python train.py --n_layer=20 --d_model=128 --n_head=4 --n_kv_head=4 --head_dim=32 --d_mlp=512 --vocab_size=1710 --activation="tanh_gelu" --norm="layernorm" --norm_place="pre" --norm_eps=1e-06 --positions="learned" --qk_norm=true --attn_scale=0.177 --bias="all" --tie_embeddings=true --parallel_block=false --init="normal" --init_std_qkv=0.0667 --init_std_o=0.0105 --init_std_up=0.0667 --init_std_down=0.00527 --optimizer="muon_variant" --lr=0.00836 --lr_mult_qkv=0.4 --lr_mult_down=1.5 --beta1=0.95 --lr_head=0.00444 --warmup_steps=63 --schedule="wsd" --decay_fraction=0.705 --decay_shape="linear" --final_lr_fraction=0.1 --batch_tokens=8192 --seq_len=768 --doc_mask=true --train_tokens=86550000 --steps=10566 --dataset="wikipedia_en"
Each number is 128 + 32 x the weight over its row's rms, rounded and kept within 0 to 255. Layers, rows and columns count from 0. Numbers have three digits each. The size before them is the row's rms in percent of the matrix's.

# k: layer 2 attention key, 128x128, rms 0.0804, rows 106-127, columns 0-63
# q: layer 2 attention query, 128x128, rms 0.0732, rows 107-127, columns 0-63
# v: layer 2 attention value, 128x128, rms 0.095, rows 96-127, columns 0-63
# o: layer 2 attention output (transposed), 128x128, rms 0.188, rows 96-127, columns 0-63
# up: layer 2 MLP up, 512x128, rms 0.262, rows 0-46, columns 0-63
# down: layer 2 MLP down (transposed), 512x128, rms 0.178, rows 0-45, columns 0-63
k106 086:115134167163064151106124140141145163097130130130164147122097120132180145159125160110194120129147117115084125141130121101142126130101068129151152104124134198108134062115126139115112137108145154
q107 064:068103126160085054102094143148085092141082089139183128197099118086110094117162142129151157165114140089120109069137103155101116095116125099148163100128125143072088052166112203056105133156143089
k107 083:103130208083156166159102141151085126149110118129144077133076101107120113115103154156105123131123163146089132086122068153110121130069171160078074105142180066122142110143107120130136063124117132
q108 064:111149183211129089166085148151180073161071108074203120168101115127125183110103126174102087130151093187136106098149093153107127153153095149140111083139135155151123098147124193121154092117144110
k108 058:133125168114140161149187113174156109108159135117119115085121126136083104032116046166103128123098135091104113135156173142140135141185090095137096148143093120144058136147133158080057112156137144
q109 087:120108136136138146107113079085152142093099102178109156103177209099163182158162130101154159150164107067119095150154068096137093170109032094141151149062108145091181182120142109114137174147090108
k109 094:164100080139149151096087162159144166114089131141139158163137151131105115149111157082158173163092116163143101127058090106131116110112102138092183103117173162123114090116125114175083114140115211
q110 070:127112153093138208149098138108139108113126074067132158205158144153135107134146122162131120179180143103101130134085128089105167115109145093134077175121141135135094165156094148173127140084089136
k110 076:109094119123107131130096127183160165120136155127119099117136144169163130133137178106158190101088119074071149142160076143087121135176161112110106188149157091159133161118063160123123125190161093
q111 075:150161111128197120131136086106109083209172137094121177093119081159142120138072119182172105144119178197150101164142131113067127068136089133112066083101102106124127219125161159164103098063130123
k111 095:132150132091114147118145191128186117099165112183163079140212168105158140140213208067174153102155122126143117116185122063139110158137180158115124119082110104144187152099173129139125198139129107
q112 077:117097147112055163137173087087125130063156134153141090106204149084122105136168137122149063151127187051146167143137107111135143158148071130125111159089151106143144159142178100107085177139121088
k112 083:075099093168143130128080170107111154133122148082085118136095111161090131146194138090151128155128142119154062112126150141150113095108144161129168107144150138089137150110122133114114113082132139
q113 058:075138149112151150157155071137129117107105155139194097205071084111120144142149205102159122185137110107148074122107130146132165094171154115185137084136154184105086092150087176117159081094121104
k113 081:117157158134131155113097101108144067165161016140159097127156079146131110191100159157164055092164123119141079157116133149101118089083137132137091134159082173083129109101102143151197101170092172
q114 068:134085089124127185067096142110098072164171146125144178126200164104134130104128123135115197139140116090140168127147120124114083120146145102072105127112153086151132184156168085154124201132118135
k114 080:123161137150104148117107192109121105113086118173133125198117167077142108097129144085174153160153099055088126119158163141176072136148179157130201170085150166155101106140170128149135142128100150
q115 076:109184086132049189146144150113120090103149124166122181133161140097149123119199136076128123079137078112091118183117121156104098147112196093074121162130094106111127124130176086133141049157153092
k115 060:107106190098073132101073074159110085124099143113129115131153121136131162119107156124088140117177089112112122130112103115117119098142089149145146107131123072134117141073140143180116160123136114
q116 058:166154081110216150100149182138089100178134165160108138115181097189124094093133106114146140108135172145121147154128138144153086147132145144141130131168127078222147128185132106159110129170140140
k116 086:160154167145134136144148132071180175111175099163133120123113175081163167187138154087168122110153149103059156140129188134086136155144153170091119167156108101156144080090129095103116159096121153
q117 089:161138171171255128120155097131132112180150093111097120128110085183123106179110108134154123108127133173156141164156112155120136146145104188154064135123137119121154132131121157139180076104111113
k117 090:179093095149161180123170184124143061168150107096110115174122184138155138069143096075184128115110102136116172177133152066147137084125101079104158135058134101181124139103134125201065094142093110
q118 062:130108146165090116091166159103144112093168116107197153092101116101065146129118111082175085142119147083133129094189164140103105086182128143136173157111111124097100063131094178082061146133108131
k118 096:118088127122148088101183146167080084156049194131088134125099110145160066103128142150066126164139181147168128115169122160101138129201147129171125048204146145124113100161156129135130074111091172
q119 080:144126172168179060107114100135116181124127092150167053136103106104090125157098183121157094163106074185171111093124117150132143102112107176230122090150111113156140097123059172122139127128085080
k119 069:105152055127118120109116134082200133133109113114166184079178123143122119146065158113088059164092159112180083171093094151089113120185132139164054151124182111111125143079124120137153099137149158
q120 072:154139134162215072147178108162127146139143141125112146139083112089129127073121103158074135092167081173082113086140102169120132142118077107189151094089139122152092166157119151137139110099094156
k120 077:125139067099148123104105082153148152148099075109129170121167104087133096138126130122045117178105120116163126077110092144131144128099150154099141157118093109137098146129146123129092121149104111
q121 068:136146190073084143103138158136127093113106116118107154154199174140163160120204155077141077134155118071123110104120123104139119106167102054085126138084133104062178087087207145151130131130180159
k121 082:141055136181141131126124107130096175109126196097112108167114101156131164042100133107145114154092108126110098135112037105174121134095106137141135098153151171135138172138158114148094080097121161
q122 081:120152127156132142146125179136158179181163178109173101231129132126098122112117167152146152141166105158126126098107124186129120166099162203142144095136158140157020122146103149139149121057152142
k122 078:091118158133115097158154100145150146155102080143121132120140109091136141076134221202091145099125125160120138125141121157143159151067128136096129149176114143145137092120164120149106112113164124
q123 080:181130163105133174146114149088093122125113195125080160111151126104168177105083152113125171125118139065093177094083186126136088108144118083131093178110060160103125162088171087130102125116117083
k123 079:063175124146083097083095113117167190090208137157121109082114119124136126152137160130211181144175137168070122102108171107092120089058091134178163136094141107120149090122157106157097125097168158
q124 073:178138104111182187106197145086099084172146106142133143129152162054133111144153149094133148129132129125081171147121162090109135137155173108085102127117101116183163164131162038120102140143074131
k124 103:158134091109110169111116116110164115095175119120139154143115151141107161145150098051170149155141117083113104135111106122175087128125094166133177147061166144128096136136139150184120174105134192
q125 074:117081147185111199152186130082168130111044101172140125141108140181110125110150180140132106109136141108131123118112134136111102084157086180058113105168132207090136148167099113117152120128128136
k125 076:076167092097085131102076148139149091125160096144143138096140059162104119162147172159152150136124070131174087108143154105087090094172129137102177143146104161136098139095067137093093106133140146
q126 066:107153175118139109145119090168129109129100162160095124172099031133131113125130153146121121111168179117138162092130118074193175118099118112157121086143156151112161093127083174144102154079106135
k126 076:104160169117096108106191071158127120157085146145110170076143108104152085100113124153112099104079138171144136125151110131138156152000120121124132105129141128146126155188101138111133124106144114
q127 077:124146138147255139129086172176123110175095135111114165099100118148082122117111152114139108101088136226146147096122131131160153157118109129133104086132094071125120070176122140153125154108192068
k127 098:174132138117149219133114154048141092151162092151107140124115126141112124098102068137142092076189165111090131204124100142178147095119143117098155153060194137109120155152120082171113147158153164
v96 093:108102147093169123098159110118131142156110153088156174069181141143171099127173069106084134099124129216161114140114138063133168145121096155155143080118141112159124165117174104125138139122133144
o96 110:127076109101116182107114092087045099126165169148095129137155175133151121131140137113100149122121095109117153122174183152084048139119127085089073164102116086111139163122148111169115090146145115
v97 091:138109117153133156073077109112127104186116129052134086106198167163182147136235114133134117095154198138121117137123133125153078169145130077137136104158156086107142146143174073152185142164148092
o97 096:077158140055093162091165099076170154082145105205114184141216093068111148162141145133115149105139122081119201133137154070117098106098131124094172125061109156082154157140157134106094157115110164
v98 097:121126107119172154132160111120115162179094148114048127126074093151115125155000118165135120114078166176122090114120141185104128145101087170100096123146108111154060129152121120132150162089122081
o98 073:156132116140233169143134151148086050205173176115176145101100101111132136106147125062116158132149118231163122139134122120129156123149164098114079097119134118141147176109145125163152089106116103
v99 092:115136167096194141209127111187113125162117128162074127176028108157069077138079124111152098130137109166139094175136078121124211121097133140165145133115133146184149110164095174133152119146116126
o99 085:200131112164239109126131136114144118205127086078150126090156081170111107098126107150099126133115123206177104116092122153116099112166046138121069132162132138077108157144123096169106115141125156
v100 100:132178155111160097115118119148146128159098088128139114069117179163165110056146103145150109116147095177109105141068129138104123138113144172155061060139093129146150119085122138113171138090177149
o100 104:124117079156192178091148115119122149157126135129075180113146129138129106153146133155140153109143142107133141145175138091138118109119111125128134173145197110092196162189215059169120115186098098
v101 078:128127084171138151209113117145180131115155132142142169089121102112084122133155199112103124065113107139115130103083135119128133116167104137138159113114194171083148184161119144071124148112149105
o101 078:135164202061094061081198133161104121168155099145143099155143112091112124119069148131143115146123140182132162137113119149125105161146124122131116119118126115184156084107087125176190151125104134
v102 108:140107092093147062144166070140115137181156178127149150122109108183122148114074122102129141143174128131125125152143121138115184081093139159156089127141142180132091105144095106156188162042109136
o102 092:099164109146255194104136231136103121159107092119122127117127147127127138129136130117221124106115092194152121112110128073109132190141119127160116123156131125160132152172159161136125063160138100
v103 088:089122146177122126105112177095136125119159079106134080094146140072133117117153092137140143098143125158128155158087102059168120169115115050130130211129134095119145174144133141108072054179151166
o103 101:174083102120057135164107062107098118138195162166148170167123184155139138115159113103121148137092140061088130171154192157120106115124172133092155113081126129107138146086141127157119196086117074
v104 095:131122123192144138159152162169096142130161152106096181094040082174080143104097182142066108128125135192139110098087131106138151106175150185100149113182117084141066091162097157091130085061150108
o104 099:190153101113230093170132092127141105173107106111106111168154115142167056160148078176103112116142139124112146135126119185129159132095101114149122105099073116146132182123162083179167129098132146
v105 090:089159112152129138092173140166144087157110095110118106098137187112162147109079078107195086097125112141119148124061154196158158122137204168096120088123098155165104140099116133074151191116146095
o105 102:186106123148146119136047172165130140162106159116112121127092080144107156156169128180119147126168102120122103151139113055147058148102112183137068133164143119100174166170170070187132125146138122
v106 107:127110138100071112063133154134118135076162079134160095103167133126136158121152117152197121116119137090150206148158119115188111174107170100127114169050119117138194106095100134131138158133134127
o106 095:109129194153038112149060119134170160063089122121104123162148125136147163153138109098150127149129113048134049109121126087106094116138141166146154118166139177078110134128160150083075139121115148
v107 106:132064176153127141090118155175181076098130139090103095156122124150151128110066150132155140158140125150133154100111127135172082139240146114136148095152106099184146119211144147129137079171077139
o107 109:132149089096117114182115098138129193138125098172154142107060065101080161161172119157067112108138119151119098142111124141119163129070104132155104133078117174074120113027095112152148121065164123
v108 091:075078088159146137126168171111130132172155189141082155107149142150131182142161164150102135111098168144188112110140104119146064134139129137113150080129123081115114097152180094146105055084110109
o108 112:222166155128050138144130072099114132063110131146093150126189159123157094116126105115099109077127195082052145170108140138132137148134140091101124153113107134145148127112118074118155186126160162
v109 123:145142133096063101122171129110134133144119094120161129091207160153191164115190140118175137099163126130101142170094155109177100111084118124120114124067129122117139126090116102129114138170146082
o109 119:065072124155096155089053169136157153047101137183091140108129157109130148130137143150146123132126110054129112099144107080127106108128133126141152166148195157102143119192176153099107153173099127
v110 109:094115120132154140092110101108132109138153081100152122075238102151158120118203169096152129096116141172125153151146144100126052094128123116086138098099133117051157133157112143150095131196174165
o110 110:118127147115063167109137172091147127077155137165089173117169220071185080138151102142146151112104164047127125103123151095115101163147131122155159163118144132131137116093175088106108149173065130
v111 084:151119138150116161073132170080140134184096081148073075151165156084111071144182109120161137097117151093118113136175163084158060118152116113118103115141090143140116166130185131148149138182123161
o111 082:134176093110039153149144064091103106072203170118165206112156143111160152095075135093098147095099134115082148132103129165116099114147179095106124129102129106105131144080132100145084157102147094
v112 105:144166153169135138098149121097125145167151079107165122107133113089155128136168146160135101122143149165146148147141172160121104150117098045145111087076114132065141140077154097133104088148138092
o112 102:103154119078114147105132141106102090077107128130110158152201157144179108089107123058147215129113161053120140130119134074153081109140169154101200133119134112169139140141192145171122164170117139
v113 087:114183094138167125247134118090164122131144125131124169074168105134120130166123108130097153130116130119110124127145143117121145111039105126076121095141113160069078131155137113114138096116079144
o113 086:159103139156202190089127110126100128221144140121158132203131162148108097086137137082148093161124123137105151144122104165095121152167192079112122118179124105184126115173120102163137124172152122
v114 096:157104115153131189090106132115163139160049153113108094116186117141147153127177138104149133126140107149135160128070109068158142106208089185146126095109084033148170145088186083173096070114108127
o114 097:120112127152047104166163093128115149117189116148127146150128170113122112155176120155107137100139178044102134158139167144116100149121133068093160146088160164105109176173187091127164153154162174
v115 095:178058146115151124110175126158134073095092114103158147175097156125155133050135175057170118145136145179145088152117137207112100110186162163125119171130120124196104096179094141128103115125102141
o115 143:088186143119108098142062104138122226107141096160065098110139100111147153138115097157160168129165120101118116125126124042155159143118088159182154165124145151045140138101197132129119135091116148
v116 100:144120103115195132163183142139101084167094087114088124058109102152157093141147155137107116091126126161135165120127155154069114133161154163112115104117097092122167185109184100189152116128078062
o116 083:134149141126147153099104117084110121147171151161084166115210167140144118099141112165140116092105126160107135155089101102107127129151115056087071112152134114129107136161148083140126153112208210
v117 100:113076153145116111086173186152140076080098132165075115113177163130131185142061144147177136097145117084119153085184117132173148186136139169120136098126118137163178109082108144096139103156150141
o117 102:090087131087110111134077098150131190133095109155152086152075059103117154114153120094080117182118139122149102138142131132135086091139048151182122148139165179124072134157124156151122152109100140
v118 096:107103124140137199141072129134165138142236124125131108149186080154149118115221120097062124154122135074109231120150072110156064118133106034129107138129161138115139165143140160142133117125144122
o118 109:154128168098018099159121146107129123118087107114172130137092135115096181132158135130197113142118150061146094125117142132133142130085200147145173091122132098143113067108083140089085174132165133
v119 101:136133118191077142127120114111132177120144133117094142142075107142072122148141056097140091117116119072171163121108123146132101107114127123153165133115107166078070134091052112101102123091162082
o119 077:106156118135168068133160155138144092100062138071211111141107131123148102135125183151120130140114152155144100083134114143186124114097128105147136122141133087189167086166124163142120142165118119
v120 096:118154068070169165145084107089143126164153122111095149111154136106124093100170133149095154088119151187125109113096126136131147168139126088027148080127104136160102202073169099170069139141157117
o120 097:186096145151133132105165110105120076144178131076123149094185150114193101122116086114135137090127113115085132141122145140087066120120158094134117129116106056149125105119173074118132129124121127
v121 097:141127131105025097155052119112107106087168120162160116158153117128179132169225087169145099115098133116138146134124108134096095098091131104109168209095153152066154086154119171138140129146128136
o121 078:089117140166116113129145154153218154055081086106148106120139171103075125116121170103140153141139126103146096067105116166147142113169148144141142151153126112128123091081119131092077142179114105
v122 116:158075131154077139143091108138160144127112144133124137149088087127078201142081149109101143111092141043102099124122149080118167119129146158105159128104126156168152094171090146138102122075102116
o122 101:123180186147126063188144097154134173127185130131162086178087140139130089143116120121150085153136139169151108110151106197131142130098122158177159142176129122118086128103122186110155087098134162
v123 098:092157124134127130157140123048087101142126116064116087098180128123143142100181156106151154080172120195151223188125142179136135086076157095126122118077106111119120139170106116110125143148099145
o123 099:122123115136127175099093140141159154128134141150125177158127168128148148120127079096139126138101109065063089142162143049142114126142131184100142160172165118105145099115204065146108137132110092
v124 095:163135124165062135154105077143105154130138113128172140177137146119109184096143126149155100108109124025063132140142158085160168130076118092137159103131185130114138132125120111076093144169186125
o124 076:066104187095040088092111148124147123054083131126150081143143146152114142152132122169165152123102146132185128063160103116123074138148120128137171176114108204090132081153072201143141122166055157
v125 102:147090101117185129090169127130104138162105156089108135141118154127110061129191166122119105134136151200138138118160128188103140159160082133093104076128114155135203121114140123155136108105075198
o125 102:141168147111147155138134096082137112139145095167088165111208115122179127131105109143148135091138172112120144163095174101133131132100131106099124135105111088128087172134174077131113171125124094
v126 096:109125067079140102115129140095105114128075125108144138151104110150100145106140155132122105171122107188107134099151110114127185150180113142158102110142149110130149123118106124131172128134098169
o126 080:145141142103159150123152138137094158200155126167090084118146104123170130107145077132086129110155093101116143183114184083089130139108160118085120137102084123106116195103143103164143099081148117
v127 103:086130117119128154125131168103186079199083066144075124134076116151149151125191145125155122131152128143139170130154152102137106111130177184122149138098143133141101134125160145157214130144086113
o127 095:141117096079124146101079150149141177108105161141156130121155110121133172092139123094090123144162126098121145145086117113124151115132121065126076184168138140067141108148152068130101147096134178
up0 093:118081089140092094145068130125111110111157166143117112099129144174116133125123127191140169134156143141124136143130143148103171156137110141129128053161142133152120116137143144038182113089106156
down0 098:171101099096098076094150155132097113067132153085148145119160102146111135101110173082142145114101105112142120121148114117169056120131113142092104139182137134155165154168157112119154124160087140
up1 087:169141119116122126147146085171114111187134076150172140111100081107112094110173103126132098107134091128110138138189145185150149101141143112117120144117108126133121122064151108113154161125180155
down1 075:119138153169107131110190091081131169107078179092106111149111112100132171103101127113159097095173119126155118134116205083154129086046121094145126138168085148085148116130163146135156205135118157
up2 146:155161123144180142174153147131135197166091139149146135149132146111113108115107100128131148126038130100187133152118143113151119119136075139197129147076141106186166148142126128071127111113102158
down2 137:167140125156146110159172112106161186153152135093145130145163135139094128123122121138125187110082085123200153118126154084088136174185173147147124151108167121131162141177109113102145065144076104
up3 107:149170103140147135099133142084083099122124161116099135104148131123100112149150189181165116092074086109133130137132146140124131094094123188114131000158146144132171110118104141106128175156195196
down3 097:199145138130157118190131121085140116180130100129129083106123156187105169197066053153125161168080109103113101134130157138114119157129145163157102134053160080117144149162191096133134145092160149
up4 092:101167089134156110126144134082111164160135150115182152111067069159098102117153129205144138106156143135162141113117154158116109129107144125118148137138062152115110134098135120172112136149058100
down4 111:111143092105138099092107115162089093098118176108173128116103142110109158167142093106143126157160141099144145131159110091091159135176211100164151129201112089134141189115146144118131095182157080
up5 087:202141077141098087154157119109134139124160145114113081103153117129114104108150107176151110075124160087127137161116136154127141134160075128141128052123114128114108121150143158132127086143227183
down5 081:123158109063123128076168119120071174107122111140081113136091072092156101115135142106125128156088114045084206139166129178133142103082029129136116085079113150159134039117116093164084148140107126
up6 099:061158087125166127176162120154125121126126062119169161048129128061136054138203115133121180108129111181109136112105144154104095146091181166197127081137102114128164112142087129084120147084139098
down6 107:114140146147130146110184059157108141098102125175131132132127079137143106090124131123089168113098113153120130099101146109132089154151127210094141115075116101132110104117153131108222090099147175
up7 085:190077163139113118152150115109124192145158181163100137128127130082155122088137161155096134127152083095123094147144129164117142099147095119124173141072121120129043133145166089143182075086183158
down7 084:068167148088161173105173160110098116107113118122154130122135156105131130127130065131104081128096142104125114138162174051180121208104137117164101107060128129095179184117110166099157107128161115
up8 093:125108081184147122115148099110102103124146154144190090091140101132151108164144185213137135165173123103155125154195095132120104099122144247094099129116132115159128129145134168106100126122043102
down8 096:064119120161125137086150145176115144091142160108144109203173137102192131159174110037089128104160109125157098118114087139164100095132163138109111152111136162121185151158166121124152072185179067
up9 101:097111130135138154101121188122054184098116100128119066131112174142198174163113077134174110138171164124093159137124127150128187131102081085073110140095135061125158128163119095116136133097092090
down9 097:142136106098131088107110094156151141149105091108203129043137114153122149118108190183185158174115131073112132148135188178123160164129132092106099133144158123146224089139173178135104141156133108
up10 098:106129102171181087073116165157118119145186150114125119136123137089181152136129126164098140102097088136092095141090138133089124081090127145157110074118125156125090141005123154147106127134183158
down10 098:122089153212127178071077247138154115125176151112148068161162057081126112100136097115100148141097125157090107093110108180136098156138138138099114081115135120067127149123116130132167194195174164
up11 104:125091098126091148146122124019206105093152143139129142000116139182184134118072103183177104143100116168129141128150064138131109094147092159130163165128166148169163130074094153156098184099157107
down11 094:081119082080100198125137135041115098142107170099170101094145127162158118129150140104112093137130153124109158102120183142106133135122103160142196109158125086170099154158155154141100128148192152
up12 083:085126150142128153108118182109102153159195156154099150109135092127155055213098136049161121105127107123084129113072127170157185106136111165123122125080136113141135084125101086077136114156153141
down12 089:107140140137115142163058082161090097137165113117110107151163114131196134182128105156132110119109159116153118125094157052118166091091123109135137129101093097062123088118143084184115076140177058
up13 112:156133115100162146105131146126067129094109131151108153110115077084144095145115166117138081167138172128163143130108129072119153154075118101117115100121135209162155082165113124132167197126149167
down13 109:130144109216116145093134117153132135088122085098099093126191128166172084125074117091110050085133154143146143094093106111125187082099074093159104191172132133124103111156206096133111163097142102
up14 100:124122103160126085142079175100130143174124122101116116129132164137153131179116090109131141084123119130107118126106090117184117167211127206113108154076123121139132095152073102136109119145162079
down14 068:139163127140097075083105153123112184121168175058123152103069086134113086153107162104119139111069135088147100083143115125166097189136116146146141137078118139117133185048132099129112155167165150
up15 101:108160131134106145134122084105132089175112158000103136132157087139140194149074085069172175098174098132142137158112105137134133139102101120143104135168157141182144130122154106112106143163094097
down15 096:113098126150145167212171103133089108115112161075129104131077154165177168144156080086115141157157110117074104163096100168106165151142171069194119172149110161110171166160138127126155112171075144
up16 099:214104084113131127111050151094205092140189128170161105147169106141102070167150136115095157113112152089087116128117108147122161160149161170117135141117134073135092130139139129086084166094162131
down16 081:139187106128122148101127143127208056124133117158146100213134138126130176133127138163123147144179089177070129110123148178120123103172090184141130168150206121133077158122128103125185114163121128
up17 075:203087106117104142146129154079132120143150189139170130113146128131083158101116079135113178131094255149152137159117085153152138129077156120129121139126103130136104105143136098103143131112133087
down17 083:071106129116103077080101132103146120129134158132124117115137101151103149132121141097091133157155147132185128049130143090102174068134080114152109114153092012130156174133104109083104150143178141
up18 094:146113129128101112147134154142089111158087140126162075110176126100141132127112117182130150120140105129138130176161089182120113187168093160138169117106167199170102000081121111126122142174119129
down18 080:102100120103128138160161156113119155087120129090165105169151046192119152102108183149110089155152124048134083112170128104114052197159071128110145110104112152136106131160159141111163140136107086
up19 127:120116134155148090178043088115132121165135119121113077168179155158179124149162164059103130143152162130170142137123122082207131135168126220244142072099131086155144136149096117124126103129147126
down19 105:138089144103141110102106126156055161091154085131070139146146121091058172126119134187162096168126159134112135154181076115132103109084149090126101123103178163161120175124117161181140153073214137
up20 112:102103094112141135149111081031075114143184151140133145121138128156106134140093161115113145123089121122093095138090171107146093142161157117145177090121052095086100139093122182151125135144164144
down20 114:041109116145141108109105131145110091135125123108092122182171058077161130137095093081148119128124137119100143056076193220081104084150115168134107124063106163126157116167161176160133144145123139
up21 097:163087139173178136103114132121134173155130145114142132087108137110133142167064125231150119186122150141070142152101140098172114153109125119130124152119148089082071119131120183149133136165122192
down21 104:115088137112132161190080123080096170120095102133160151132133174163148093123100087150096169111154180155095109216144138151131081151180160116159129138133094117122184190070114142087146080129163141
up22 094:173095122126131094108129131126099117090112122167145131155198090154154180118168161198139143168122096194115146117214133157167134107131168157146131081159076133135146107076087169152070110077224140
down22 100:107124087135110147174132127067090104074143125119146127176122156150057107122181088099187135089050165114123152138081116115157152107150109171139113126080139154115171104133137111093188087137107141
up23 110:152170116141198149127148165153037255130107088090134122169186109092118157116080112109118143124146086077105152084143120164183114154115139122090141140078151116121107115130084096115141152123162124
down23 115:187147202183129188093072191156127178116104100111146115176136160123197149136137095108149165125127096155108069181126117141179123129159166087125098144110158146124148088127110123139110095181128120
up24 075:176133144128110122135127092130168129188123116088116111126078112170145126133131121057148109118137128092103164160110164204139123114147175163153076129145148134173116121170110097109123111139091255
down24 056:113166075163078133140185139160076117089130187170150134094124068115125095126129130166161142155056143122146152093121166103171094075133084145129089121136108183089139087084166151106165124086190122
up25 100:139123157254134171177086125106120106140131128146146170103147140096101111129089176170136101181106160105111143125099168088119183158131065139180135143073102083140141158150130119152158131147068079
down25 103:172148172145138139176117123057114139119089143139171117102118086140165119094086145122099099165136111141166088189117165117157114153136089115176115173127130046136147146183216117101137156175099119
up26 091:133121087194138018120093140106115134157104153117111059158120130105144143159173071112143162116127135137076134129149050122176127109140152164105093139086116115156106066102183128176100095123134183
down26 095:126129074142156146162112157145080115057175138133124132085093093118097166157089138116164164059171160132159172142055158089128133158087157116150132102128184142166151085144175152124184142100143125
up27 096:204136158115114162124084076077108151051171112128100141112081098134071151156120166131159155144090237143113178134125101115147146090158133133114168098119116124133155097075135144165146157123157132
down27 094:101102126099110071141140119115163129156120120120166168132140159142136098139192102041129134121178136133149090073191086076037132156130178140118100185152130125077190138164122085082159125159171127
up28 109:127142121101116154096114133170079128154176120064136066108147209156119106104079094113112166228155096081083078090146122151164126112110154114100126138120181143114143159162100123134167110120134116
down28 116:090129103067130110059146156156163081087173172076100147166159123113128088221108068120071170118128132117157116043138157124111101145077106154105144146077159129187179149119139179140128128157181142
up29 098:147236137147170108158120128115120124141149139118067158109123154140101097125118136138096158086139144114180161106173171159095131097091117140188132087105105138177151120092108156101131185043095120
down29 092:066156091104106119133154097132111125167132107139109151152086170124169124148115151115084223107174124099176100122072109115075172097135135123128141139135134076075163178145172163161090113080143109
up30 103:143094175058124154098098133113146159127112168112120138055141077112109165170148131143107194194099201109122133157119101104157160185179117130143128116134110124143116091083094121137102135113114122
down30 118:203127138110158162083138077101152150107159135169115175085125147115156132114100126158140184147158209134117086144134095198123137147224091126204116144092146177133150158115141140181171080112166116
up31 106:137150108092095138085180124109079137093143154177178119057103112151174085213067145141118212147114129175104123131104107134124163220141101105163119185104108147129138139106134116144146112084139110
down31 104:155161091102127127143111128200157131122097130165103132139149113078143141142158126163131135121193134124139137165163117159166075069186093106094084096178168090111076099164147106094149153140104120
up32 100:109175170237082132177156170122095133130127138122072000149146155150140125151106155135138122122127097136162200120136117088113158183130145095158135112132123088145140099131127180158144148087115096
down32 104:096174141147178136149161178158123129036147109088086095149184180169128125183065182107120100138085180121153150138198114105140080135097109140150155136198186159140137105111162116144111174090124120
up33 109:154107101112139151170138099100132158142140147154109162141149127110143150105134164058071117141168168149000122080146163135103055131106146120201159112168087125109134179144074204135157082127157144
down33 110:070087175136179175109137128119087107115169072082137141152162128077186128113128218137112142093098111148133169105201096130118157130185154147090128166140162142120171135169056100088114119086125115
up34 105:148129171167132138137150132164115101195117082134130142107144172180086147105142157135186109083074158108159130134189104138143122158132126140141156128038129178122155115118125149177104119109129159
down34 095:117119170194116097143116137212102075142087140151126149094100131122087102093106159174084137098110061122091127125143126126128140128127133108162129165146080135123118142135141112139151177069167175
up35 109:159147200129102163097122176084080178054116084131093124118124089124159183171141137227118118130111130172109146152103152187110190137147112088112112093118162180104087154136133116148070102126134110
down35 116:073174125094146136110106142110140116070099150115140119106104071132167111079136098175115126048131103129070137205116132166123122143152169083164122140179152121090084171084104169112086116165101097
up36 112:137148127156101111171145138113106213157134075092114100129094184111099158097134109148111145144124125140061093098113138169160100152110138126109176151167061134101109152144130157100147106084095101
down36 122:096178135160165129083206158208128162141167063091149130122135178067135130141107140110171143121119132106097106136106142104141082161134114126123124145062139094078117125153133157095136103090121074
up37 089:124075118165150101137114130131098112114144125118135122107152157095147069139164138141137140140120134096159143165096038222112116159130121217117117072122159057144079117166149148147110113102127175
down37 070:157140127109128174146099111131122057150077123158137087165048121149124102085172154089143094149158150138161180098145161093095169145135135104167116127136119171089125216159101145130078184094110126
up38 104:172153151159123135158133137112129106144072212145107154129155157112111161118098078116139160123126092149154120037128129106191148162109108116115099128076078096119149117163073146106096153135119134
down38 076:114171055163157119128125157108181110144032101094124162131194161135098095088098144170168101121135109149109107126134083055146173150075118115138105137175087130163155124073158149083142142148154172
up39 102:124091138187102128118091132123073142151142130087144181117132133139189071145137114150148137165114129101099112129140141080148136114133079178107121070146159120078091123139160187097107125173137178
down39 107:119179114145112160123125128109125119221088167111214124136106098163121138132154083146096138071115149112111153146141143123145087070143133079155077136143086113140184047112125101114105111144130169
up40 084:095095149164153139136074134127106124113122159132098145113160152140114135164093155127193153119112071136155039124108096119143120146118064136113108117165117181142116142103158089082142086167105149
down40 086:176049040122124136139125096133122120198125074079125078159134135138141136146120142130168149149099115079126138068095117112119184143068145112152156163107104108163164115134113191169193116067176125
up41 094:103125127120165134146164143165104098115105129118098136165147122185095131161132165138125116133102068145171145158165046189115084099133046115090120142129145166104143116131114128141140129142167056
down41 081:145160089174126136185061175185128123143146094101098171174123105136152161153163157104113147173182097122070154099111113129082094122233107090138107134106058164117136105117130147127130147117091122
up42 106:153089114168114116084141137087115114117232152132122039103102110078103140178162159127130121215086157164106125119148093131088143128169120086152095118114143110147137139042080140156083175158173107
down42 093:091111116087141141108184161121198111149185133074039103115092132117152141176104135138161106134089182139088120125202105132142218159139129112167129140118177156149160129101103108183138176142184158
up43 092:146125142077173133156096072077137108161127108025147126123083153121143074105123172093176176156146108122094066121219152139118113171110158136105167077141124171135135061153152138110082108119123120
down43 082:095132123080158091123101142140111127066078085122165148128142116079136095169111132127165120132098156074115131134069102141125134200119057104123121127122088103127083092179140171173102110165090110
up44 100:141159140113148074146126156113123156163109108127141123132166147130142099139152139091135120145095114102127108124151165160175099113150142156130123101128129111087173088100000072114113121150144119
down44 083:129096172114179091125156087118148110134116133139166169170115121103143120167116104111112128122066094110174049119122135135068129166174154091109085139104107165151092119204115130128119124115097025
up45 107:175205131205120096097136136093084154120165153123109115081151127106079138132142147155129126190113121152153135099059117157144157139145131099116091136112060161123129140123132136116138136057158116
down45 113:198124132120096054103173127068140140135179095130087091144132141142072204097163130112127145121134098120136129118128154164157125075107123147135117141185123196107133114087144099119159102138099152
up46 095:157103119149122076171112101096097106157181118091155159126170103165134172122130147157203119143136124141108133104114119126171114120140070132110149194115059127159116124160123097116115132136125117